python train.py --num_attention_heads=6 --hidden_act="relu" --rope_fraction=1.0 --bias="none" --init_std_down=0.0 --optimizer="muon_variant" --learning_rate=0.00622 --schedule="wsd"
Each number is 128 + 24 x the weight over its row's rms, rounded and kept within 0 to 255. Layers, rows and columns count from 0. Numbers have three digits each. The size before them is the row's rms in percent of the matrix's.

# q: layer 8 attention query, 384x256, rms 0.116, rows 204-227,268-290,332-354, columns 128-191
# k: layer 8 attention key, 128x256, rms 0.113, rows 76-98, columns 128-191
q204 107:110105099128096102126146098148147143121118132136080125129161110119132083096176109162118146116118156081129135170125127146142155113137154117126154156149130147100140134112174120131127130063124125
q268 095:179115166142113137186125153120150150097143152125118117113156147140109165130125136091138133131138121155141098113099131082104201169120106162145120108159136123114161148124113148116057151167136160
q332 101:125147139145130172102133099102232164093114130106143119094153154099122130082159145119136155142125126141123089115152154156137136121113153122091140134127173155118153102163107111114089140122157126
k76 107:113135123107086162113156166170139122095117117164107097119103121144112153177133124085158149061152148133145168135156129113171111142128089141080106162112130131099141131109152106128120142145136134
q205 095:152118163139119120100118124158143099145148112130153102131113129098126148116118084131123133108157097100129120114126143146123113114098140124130155130131158150112121119134133107160190095122158111
q269 095:096133122139123147111115125125126198123159100160121138103118162159165114124146120183151109137089140079146118139124074143136133130106118134125137111177126148111147139137107142161130107116097135
q333 105:121133160133101165142115138115094145126137106104090118124147090156133093134129138134140139139095149131068072167104112129144135119155074123121101092110143135096119111129134108111121089121119116
k77 111:153117139102103120119130141108127118088120151140117140107155115116122134164131121135123159066170143105157156112123135117190130135138134132130132167074112115105094093143162149137162135115121118
q206 104:147120134118134160115189158114135119128114127168128142163158078126151069161150145126093136164091133113119151109154123111145130131125136111113086138112103155091091127122135109113161169125125162
q270 095:132138135131160104165173156129122094135138126078134121110121070154145109165165123114123109106123129160082145122108170135141156146119119109149115132116148128108152113119115122159170104106163117
q334 096:143085137153132135160154113160176131122126151156111110133107136124110102109145109116143096152131155128165146093148134105168160120114141095144120132157178131162142117133086152122132082105131145
k78 098:140131183152100153110168133107104125155165111130128128158174092115122099090119113124153095128109115078150103142120128090144136084138140093114126137142110099131135087153133139160149105116136139
q207 126:094146087140123177186135127108143164143105106121110147126132139178113106112128158130151128150138088162129121126125136137117123112101171135082073109145156127143145101100068130152158128109151103
q271 144:113119157154096161144078179125095153132168221101110148158161136111144131112099142116102144161142146109149109130135134130132139110099094138138119116132151136152141137069118133149132172117146094
q335 132:165151162134105171131128111125112127127106177100138154147140116119111125117048125131146119119121155095156126081112084134079096121093124116122118123142173150099154171134111126129124161100127136
k79 124:122106147130137134140139117119179129130173164117137126127158109159112175130090091086139098095130107075104114171143128133132141125101094162111135148133086123123110136096102202153083108172160095
q208 093:098105105119125087145138128170121112161113108176146114161093150124132109094180135151093139124141129142088138190170125137165116143143142131143127177096127128131117134114145114129165073092152127
q272 094:085106127141114132137091139057118055116091141090125134127135155148124138171157123078153111129139182168097133122120108128152162102171166131123104109111121139153151116098103081120115122106156098
q336 089:128151120140170133137117112180121124090096116164110108132103159111114113110141139152135091116108147136147157117125150115158106151134149173140145141139100118174127109161119141128143114134138120
k80 100:122086115123120115122118121123162146132175108101171067140135134140147130133169107125104139100112106158132142134143151127167142139109143155135153130126094112102111126117148134176137114148114138
q209 110:130141155113155095122153138109147095112148159087159124148122090125153128103151142121129095117131081089074102114127110172192119104142135132122135117114081150090119124125125154147145146113128147
q273 104:132103133128128133161100157165178139113125116119111135086124120090139100134101103091118105123117133125089153140142143088112136125161093111176135134129063124114100092140130119123149117098104145
q337 104:144143116112084125148132134157151140128139106152109080124117164153100124140131155141094155106133119105109129164127137112137133122146107101168098116139077168120159163145143166141126165123080117
k81 100:147134131151167145161146170150166107089145178124153174152112080146113143176091077124140124100092153157131140114178161113097091117114084160132140168140144129129139118149134165169098142125151080
q210 088:160134100115132127109134167161109133131152121132143104137125117140139134144106131124069138138120120144128134122148119138163071118141097122125058092113131162152093116120101160122135129120139107
q274 110:168110131130148128131168122113109109109120127118135130156118133113121148142130161158151147152130129130111144101106115107130175125112112127105160103140145137158116164116144163143160127070107144
q338 101:137085110154136143129130162141114079062073125119159127110107139174137141125178122175129136092110129174124106134152131104159113090145154139159102123135134128081133153144104142125146119126160103
k82 119:120147128111147112171109127120131138154116159133111110106121133112130088084162143136146133121132143132139082069174119099140172128114119125159119121088178118145154092131141152096182123152139116
q211 077:096179122088113124142130101123120163111140125139111117141137108121161096116191130148123093125134117121148101137100095133140113145179140122149113128137115087094103077073145133134118119126129133
q275 092:119156112088124123118175101129166105128091130149135109150130116159174117151171132121105139072130113139108103116158097105116148150154144144170152132131070152111117099155158105137150138123100131
q339 075:112108151116111157107119106161154089141095083116167063144135137115118127145173106134111194109147115164085126126106170130140125094113144118153135105115159129122133096125122174147136102106099152
k83 115:138097131093154122094117113134140119105122113112117111117157131129128092152195091129129150084122138155107137142090121096199198156149140119153121136136155090121139115133155166146199130137125171
q212 084:101122140116149138121123128130103147107112095142149133118143141155166157140159135156101142138104114175087109072120146091160138101189147109175124169157121136126136115129151118128119183094149148
q276 106:174105138115095131123157138153106125108103095135094134091152146113113148183125092121128166168116138103113129154106145128128108119151158120156091112121118114162111177107130150141143170105122095
q340 095:134105111098116149156146124174138095113108118159098119138140087148150137124152149112107109120136163117093145160098114095117159129152168139107164116180119156186155160124142120104130131154136125
k84 100:104148125102152153108123109110136134104148159106120143131165182150106154125149108135081168108147153108127158135114161134156107145165113127168124096178124050129152139121136153122167137092111114
q213 089:143124092111096135132143093059115178142137085131160161176124093139144103155111101121145107146143168134164142157127148127110117139102115159114151120156131100100183123127115139155111115146135114
q277 103:132134102119142116114109098139132133103121091084092112168177122118149160095120133128133079112151100131141117106120098116168104092116122146134133124105093099143173116134115146128102134124125120
q341 086:103132156120097135122068140131178118100083153120123119192114129068121116162140169148135099128133156149127152175099126105132147102075163127113094135126124101123134160131125130130129161115116117
k85 095:134160124196113134126113145142127137152115150141099150066148110149161165107077134146162098143138128123112121099145167097121121093086117161134126128116144166168191129112150125086136141131120143
q214 083:132148130088085178149118116084124110139195127141152140152125114154172132183144135151132123133111183153112119138173105149122101168148125095156124092127143114148123174127121164144075133121177146
q278 100:153130142124119122160141094183131129102095163134096121111110131118128113155113073151163121197139120123145156177097152111124135156156124160087115132097170173147133130165134130115095129106104144
q342 090:131138106135173147114149127134098162135182127127147161078111140132122122119097123125111134148122102112093131094107095127107152152105120156102066155127154135131123094164164155149093101084135134
k86 089:131108131135129139104130106118153165145096126124139135105090107157108113127110083102126132165148092143121130108147130163124157124102063117137122116150124122150132147107116124142101121100131116
q215 072:148120129119151085117150129134136176114091120155150133143135167155147109106091129139120134126117144140139089126130158121115116115123107116151101090131119096123092139143139131115113110116148099
q279 104:166126115116115076135138158096122154124140128157170123173116094109161130176146131139095131150125087147146129114123137142129139106106130139094125132130189155199138152137110132087103120128116193
q343 078:131098147107147137174141129165110165129131157118085140177082129127162163115128131149154115163136123128190148094170124129149080126140172101115152159139126122130125094084149133156080117128125148
k87 087:138146145112134088143147126088161154125130111086158138146158096138151149152116134134101117117114149133133103157128134140087103114074112095085119148162158144138112155170094157076094121114105160
q216 086:151139141153083089165115117039125112134104164197087141083124136147129121118117142085104156129148114054151119123114116141115132134137106158118143137100120128163113129096129158169109118166132129
q280 106:089107138116144143113142132138152117159118121176142150139178130129141104111114092137119147163117098107081115111118113141151182098143157134126148131112094093205078139149145180137155121127142119
q344 096:173102086107119138144098119167126081154124114146113149120161140116121126141099124116149138144085122158151117111128137141119089086132111145083124172137131134143093121121122170133104126100091172
k88 086:130102154124102119132086116148125094129142153104090111115115147161132119109135140220170103140132088111112099116126138122169088156134131128117078170134150124142184105083127100107082116117123085
q217 086:089083139101133144156137158122181147174170105115113084142130157175125073124145136130151160138145169144104159128121108074138129118159134144166127152150118122148111162115149140145141140107146168
q281 099:153164092117104153152165105125157161138139113128096128124151165097107138123095084104104158128129146127164150084162174117142127081139123084126096092116136139135084113104123064146164119106108087
q345 093:116129119134114160129121100113127105192164124128079160121137144159090093136116103140125174132135157119142102144109140150141139129138089129148103139117102091172146130120130089150159081111091119
k89 084:171136100117138127131103138162150123154129151122130092152162121129112123079124079095132139107101122167147122124123124125132117102109172151149109122162128112130160131105087103112109110132129153
q218 081:139111115137164184141126081123123150105117106086126123153143137152150122116125118098107111128125174091128147136150100112119164124171137152134139104115117091148153130099104111156133102158149145
q282 106:174110116162138118105135136118125087128146150154116071155157122159119123152143138140078101147124137112084089103134104169144090156128146153124095097152134147096108146088148160131104148110083165
q346 100:118128119140183166104135126119112125119120152160154166165146136109077119170107155127100161129126127131143161094131100145121146147108151128171169125100091122195109098129139099098105120134116106
k90 096:117136107106112126136117139084098110121084112104123105116147156127094126139115167122106126130130134076097127166109129127162107171121173121146104161086132144114121151159104101198113116135124111
q219 083:148142107112127107144108133104123139146112107178075122119106152134105147124179107148170162140089125085136135141116161137134141114108166136118102156143094121131147127142137142124166115118129156
q283 101:109116105122091142114176184130142156134180125133090136152159146109137104130129110148108160128123120149149099101134118157149092182122135155137147122122158109140136147164139105112137140120146139
q347 098:112105134107083123124101115141093142137160118110093130135106126093090149083096158140169109128113102158132094177143143054132115134138112162144100165150152138160128154101110078137111085160167127
k91 093:118164095150117187111118149111122126110109132093133153142119141144129154150134116148114117161092160116120117111111103081109135152089127142112113128107146144178157067102121125123128105097120141
q220 087:109157100096156156103103097136124148158155110142156132129115133073108132095162132125162119163096133125119148108138154157158195114156144120144137089109157103107101154132122140123161120113090086
q284 103:144102165141129132063081142158179155096152151124132160117115149075136104150080147099125132143082141116155119119149134129104128106127108160104149133107107111110121139134100154137103142111098127
q348 093:133108122158141139074128132124166105087103144159117128139124140083048132161140127123149097121137139111147140127112164165104092115130154099140087096146193087139123135146087121130132112132139142
k92 088:144119134165131139106189107134163155080172163124118145117107110129105159095143163141102119150106115166141071130123113084106113116100134120104163122122113171124107137132161114126115122118113169
q221 081:141152145092133115122151095151163117127166162100177118106170147106139088087135136151133140124104196144126176107161089093125137133160121106135171101104108101117165128136140142135108132152159147
q285 109:097089159127152096127170114174108108139140145139085116106145133087137165168133106147105115127135100091120167109133122145127123112115157128158173182127140155113140092115153143118147140154141101
q349 091:089073162123130151138136134150086144143149135143079183130104115157118138103126170158129141101139152142113128110112106133129126128132127085144158150159136129101132099071127078131070089157108146
k93 104:097100162077137159144125120126104143128115161124107117128143153102112118135134113143136161116139163139094146125163162134118134124138101117139085120108138105130085106139140128143195079146132110
q222 093:135130133155126147088144114089121125121082101131149114127137145157121147136109061147111110121127122167114142122156144135126160107141114133121121130172167135098132115150120126103125150110132142
q286 100:110130094140152133123150102101083082101088118173096159101141141148138160125154110158119137136123107133152101116152121114150118159150119080112097157126141113129130133145144129148132137142144090
q350 098:144142137156127122126164146134123109106191207146124144147104104102139142105127145190110101155107119127179126135154164117122138127140142102098073142130169129138145100156130135110145186126131096
k94 086:120155110115155111152108095115137137144117152093106151113132109113163139115143131169136138137130130106126111156127183128101080111148156157128137122117143089138163124133109091122103089130102141
q223 078:116120143128110129111103115144164129107162181147134116158105124122097121147136123112133116129160136132153121174123150160128138127100152169137133113144101151185103179137133113113118151146167129
q287 097:076138154129132087162166126155162112125161124157133116119135161162172150110161091136149080108145104102138122121115173098106114174136125109102142145110127162084090136136099095125172095150151129
q351 086:131130107137126153118123142168090122107125114137130127144120171161109136132083157093110142124106160127112097151099103107118125128085136114100124114135101131137165121092127130167119098161086119
k95 085:083165149111118152143158162110058126086098107109148139131093142190156132088105105096128079120148122161125137154138153157097131129174150111142169129122163141113116087143088094151148148113151153
q224 100:119120144127148146141106162118157207139127162094111108116107120137125122141139132140126139113164130160111144093149118137164093156160144118089131134148165127135151126160137121098112118140091142
q288 091:163108141136125151112127137198136149110131127114119113117102122125142140103161148161114127113115096152155134159114137129141135119154120147155138141103111127198107148124136162152123115111130152
q352 111:123160115148169128092116173154134108103136143115114153141129111111123133114141141138074142119138110127122117140131168125180123108105096120122170124151147146137148075119134142131131121128117120
k96 118:089139155144129107117132102102105144119116155134125164107147158155141160121048118136144186129116186104110130080092107156104109111124133116078132123107170158095107098129131160104120138103129141
q225 099:124133190185139171143094116167150121140136148110120146141147124134099128115116113140162173160137131141165172150119143106144146120095093117118098155135120157075142111132095117119142133076108110
q289 083:153145168121138118115081136190111113114178146106142116160103131121096117120112151132134135097151110163134107136146116153163105099139103147129117162132109173121103179116148139147120148089136121
q353 114:156121114105140136133101158107144122118166133126101145164101111100097123143111121128168064133158070112117093114120144167112131086101158110118156116112125122116109142138144144129150224105161117
k97 119:164164117173126107112123146122124121138130104121087123088108113152108155123075162126137092153099090151144094136118140086127099085123122161130140154129161120153170133128114163102121139121140091
q226 097:172127138119135165121184161125085124147126098144118144115140121144100102142134163149101100120146139070101124113137111091133129108112134139097155154163173137120106080149157163163172134138107164
q290 099:125134179131103148138130135153166133115134136140118122162139147109117126113135119084124118106114083162140120113166113138151128104155133158090144175126078161131155181172114101146121124100157076
q354 139:135106163127112119197114115067141137179129125133082161151103114149128154127114161141141076147103136153153071126145136129144132158135148114110103143165144173173125126137139117134131164111120167
k98 102:135136138142108064116085136154109119140175102145123131133123117133143132125128154107173093129118092146133110131078121141131107148139135117111119137113116148110126162142105109090103140151107131
q227 082:150109120155116153155119125159159148134188122099103113148118111115077124129143111143153158090146148121137107114123148122126144115120121137101144180112080082130132139114133153108121144111105105